Each number is 128 + 24 x the weight over its row's rms, rounded and kept within 0 to 255. Layers, rows and columns count from 0. Numbers have three digits each. The size before them is the row's rms in percent of the matrix's.

# layer 9 MLP up, 320x128, rms 0.154, rows 245-259, columns 0-63
099:114138123096136085127143097126100116137118142139062089086150128120152107120081165078116169105109117142128143153106138114123123100149105145162151130149129127134141133103111133136110081134117120
095:054118131109130138118115092148116126125120127116170121140129106118122164135125096109145153115155095130081083116171167124172107125134120160094158115118139089115139089117139132155146066087143123
092:130083137143133123175140106154148140104110138168094160118147099090152099159123133063134127168125112111114137153136082130118140118069119106153124122142086117134124175165161176130121153121168108
105:170114163159129129160118115146121082180130135157129135185090111122151129169135096125118085136185138132119144120125077101119154101162086098103151099121101122094147092152152064120142129123101126
115:136131147116119132096140141139129196137120141142130166119200132116147132145139138139143157104108135157120171142134172175112081139147102122150127121151136098142111124145149109130115076140160136
106:122073125154125140150144145140103142144087183153159135083096134141151118130144133148111085097092132108111092143138127121118116165164110123122127114126133130120160114104129139144125077155128113
096:128118120121152131120124161125076131102121135121066126099142109144146140131057118132136105115163135163082118144118116112162161098143121160166130132135113083128145110120107140111100137136147186
115:138141121144097112132128131109148087116036183111120122110126143147134151129115134127116132142138149150135127104135122090131086112110077128132096114142135181125141111132144139136119079131109110
093:133129121139111155079114120158097088141160117094140118088124122133107137109146115147098136140115121144073190089115095130125098139150134151126133173103172168134134141132118145114155128119113105
096:142101142104140150101098150138105106111164089113122085151164149109126077088096139102121124131123104079088149124146123124116134136143163091110136107136144124134124080091129131170163131165126136
103:144150100151076163135142154132137113144134131128104102090159127098130123137144172099136094124156174128140145140134161115097128123127196088128149134128166103118144146143125085145108075079117107
103:150146133165150126104138132109141111130125136111128164152127131116145133151111123105127123134112100189139101155112124135139168145165148139132123115153088133128129141125116117131131117085089106
096:133158151117103159122118090101108130121105135120121191153112131130160146121109110114117113112146139171098077183148166112129147055142110128134103105159122148117166116142148086099142111165165110
093:121088131072107100156063131148088115132124153116107124127125142113139136146101114158131085086101107105134111143104132127125115127130145093124116126156168187130109153111103120119077152152127102
106:153179130144120126133152098148109127131068131141099126157137118125131161121180116105087137122095128133080077135093138148113091095168074125164101136085122115108139099113131122124120166152147104
# layer 9 MLP down (transposed), 320x128, rms 0.143, rows 245-258, columns 0-63
100:098156126122144120144159145143150120106098149089093079153147150131127120186120127146140129168170140155107132137143137146146156143122135121135115146124132117153134118114159136139127124101102175
105:131131133119117117123072134145143116139122131119167121125107156158123089135126078164110143093168101089086040133119149109127118132141144131133119087135135110156103150118103100107166105143145127
100:116136157129152143139103109139127114131096115110090167183146127129134160125150134099073122084112099126135122138121124158134109167078138159103119120139127136149125133107121219118133142107175137
110:153134121148116096123141150195108088163130116163145106114112124124157107174139075103122109137127125132126114144101134089129089109112104112092108113138115118151141137104116111169119125126139107
107:153133114167136128122140130091101139144137137129118158173155149123135121085135104162124146147106105074130144126114145135142149149144136135127102117148112079141149137153171132117133125109155060
104:117071113108094139115157152115123103128128163138113155104139102133115113136151107145138094142134133121127099172132130147121072157153142140151135112156105109109140135066122137155152150141146123
097:179100175158162144149141107162110138087154113148181136147109139121109151110144150092106143123077139079177103129104125141129133120146097124126125123123126151114135140125114142094131103144113129
111:094143098120082166125110170074123153080154141119130095129118096153105131102077148167117146060159124139123113110148152109117126102124103113146136155136126106119131121175168160175148116098117110
092:089115143129129159119163172116102141189109127159135115144066108078163134119133133096143110117102085132106140102097105130155105142150096153121104086124160136112147115107087115125126174133150094
104:137124119147133156103135120106120103070146166167092069157129119090167127114098119124152128163166058127118138154123130145134111187137123070111119116136129118126132130118137142126153139159153162
106:106113155173169132143154111163086123095166139103127119179110130143122106155098162169120136131106099138098119180115113092089140112130073125129098121136106139132142124111134116131138141109161120
115:123124138151138119133112123143114122128130197083119182147158109147163095161122142122098106158143102135141114114108096120123132111129113095130131088115126102112097133115105135061128143108108125
096:149110118109116097127115106129156128112137106089138117130143120101156153174070149127134119168080163157149142137125134119153124108165130101109088120124131149097130106130145111136146161110196168
113:109129126119128120152068144145120117135119151106108106113161152116153117130116139130125117120083172144144104110086152143126115140133137114132093117137134158114088151094143139129112142178177151
# layer 9 MLP gate, 320x128, rms 0.163, rows 246-259, columns 0-63
094:120134141151120139115140129099123131137121140133143146137152111111104161159126121137164161133154137125127126121174162106133146128177110119114116164145133151072155106119147114148141075110093124
106:138149119165103126124108103112151149138120172132102125134112120059133118124138113086179122170093138132138132114131079147100174086116118067138090122161098170117105167156151145099146145116111105
092:164123131097097086098135125127089085118175119107130142170099106115139131149122061126105117122150141139121133129128069116124108139124160124135127137119115160157138125126143097117103147168074156
115:104100119087117141129153069097134123173112088141139132128167125125106125121109112132122087119160156062116136113135130131109138125136116157149115135171107114102088158102137095124097133109100105
105:163126110168101154146120148097119153142089110107147103138103119090122114110130161092093133116092103059109117143118124093148145114132129136106181131124127138147128127167132123123139075147180135
096:165128112155072082141123113148177133121153138160153160120133126097142143138152141140143146135114179141211156130132114123102112127122123106108103108081117148116092152167161121142154128142092124
108:095129125134063101121175095120133098173182091113133142135142107078103128114117153112154132117125109100147129102107120132113149113124158134119156118170153117148120134137146105091108144127098127
090:115127147124109157083114123127129104117166102079148123084127145102125117117123095113133124164137117126093176117144064168122115171120151139126142145109187134137154112120087168119131115140137137
093:145111118116147113092130096153122097117138122125117136153181154137137090118147158146164146177132064130116098111134107114138148161129149132127148145146140112125101111089092131132161139146148151
106:139128107115124137173116099096141081111149129121141138143124142130106104160089117131128156165111134147141160137151134166142171122170092128104132100129108128138115119083137157122141128126095142
105:116178146115138124085144124081141128161150109113132136117125110079155116157105111146175139154152125095162090135156153153114164121125155084160154139120129116099139126098129123116105126094153131
095:135098147130142153118117129110176139083100132176162140142141133142114156096130135161120162134187154138122109143142101118145151115091117116136137086082148123132129127156097091110131129136179147
096:088082114088144150180109110126108107114124126138144139148123136139135166126129133142169097083114106104116075109126096144109164129123176126159124123174136172146106135114142115123119141122101088
111:114142160109144115124112125149073126152130105131094124134133147141125160107111119100133115121125187082133174124186107084136131145102195121136142126153088113130115129092171151117112151136125146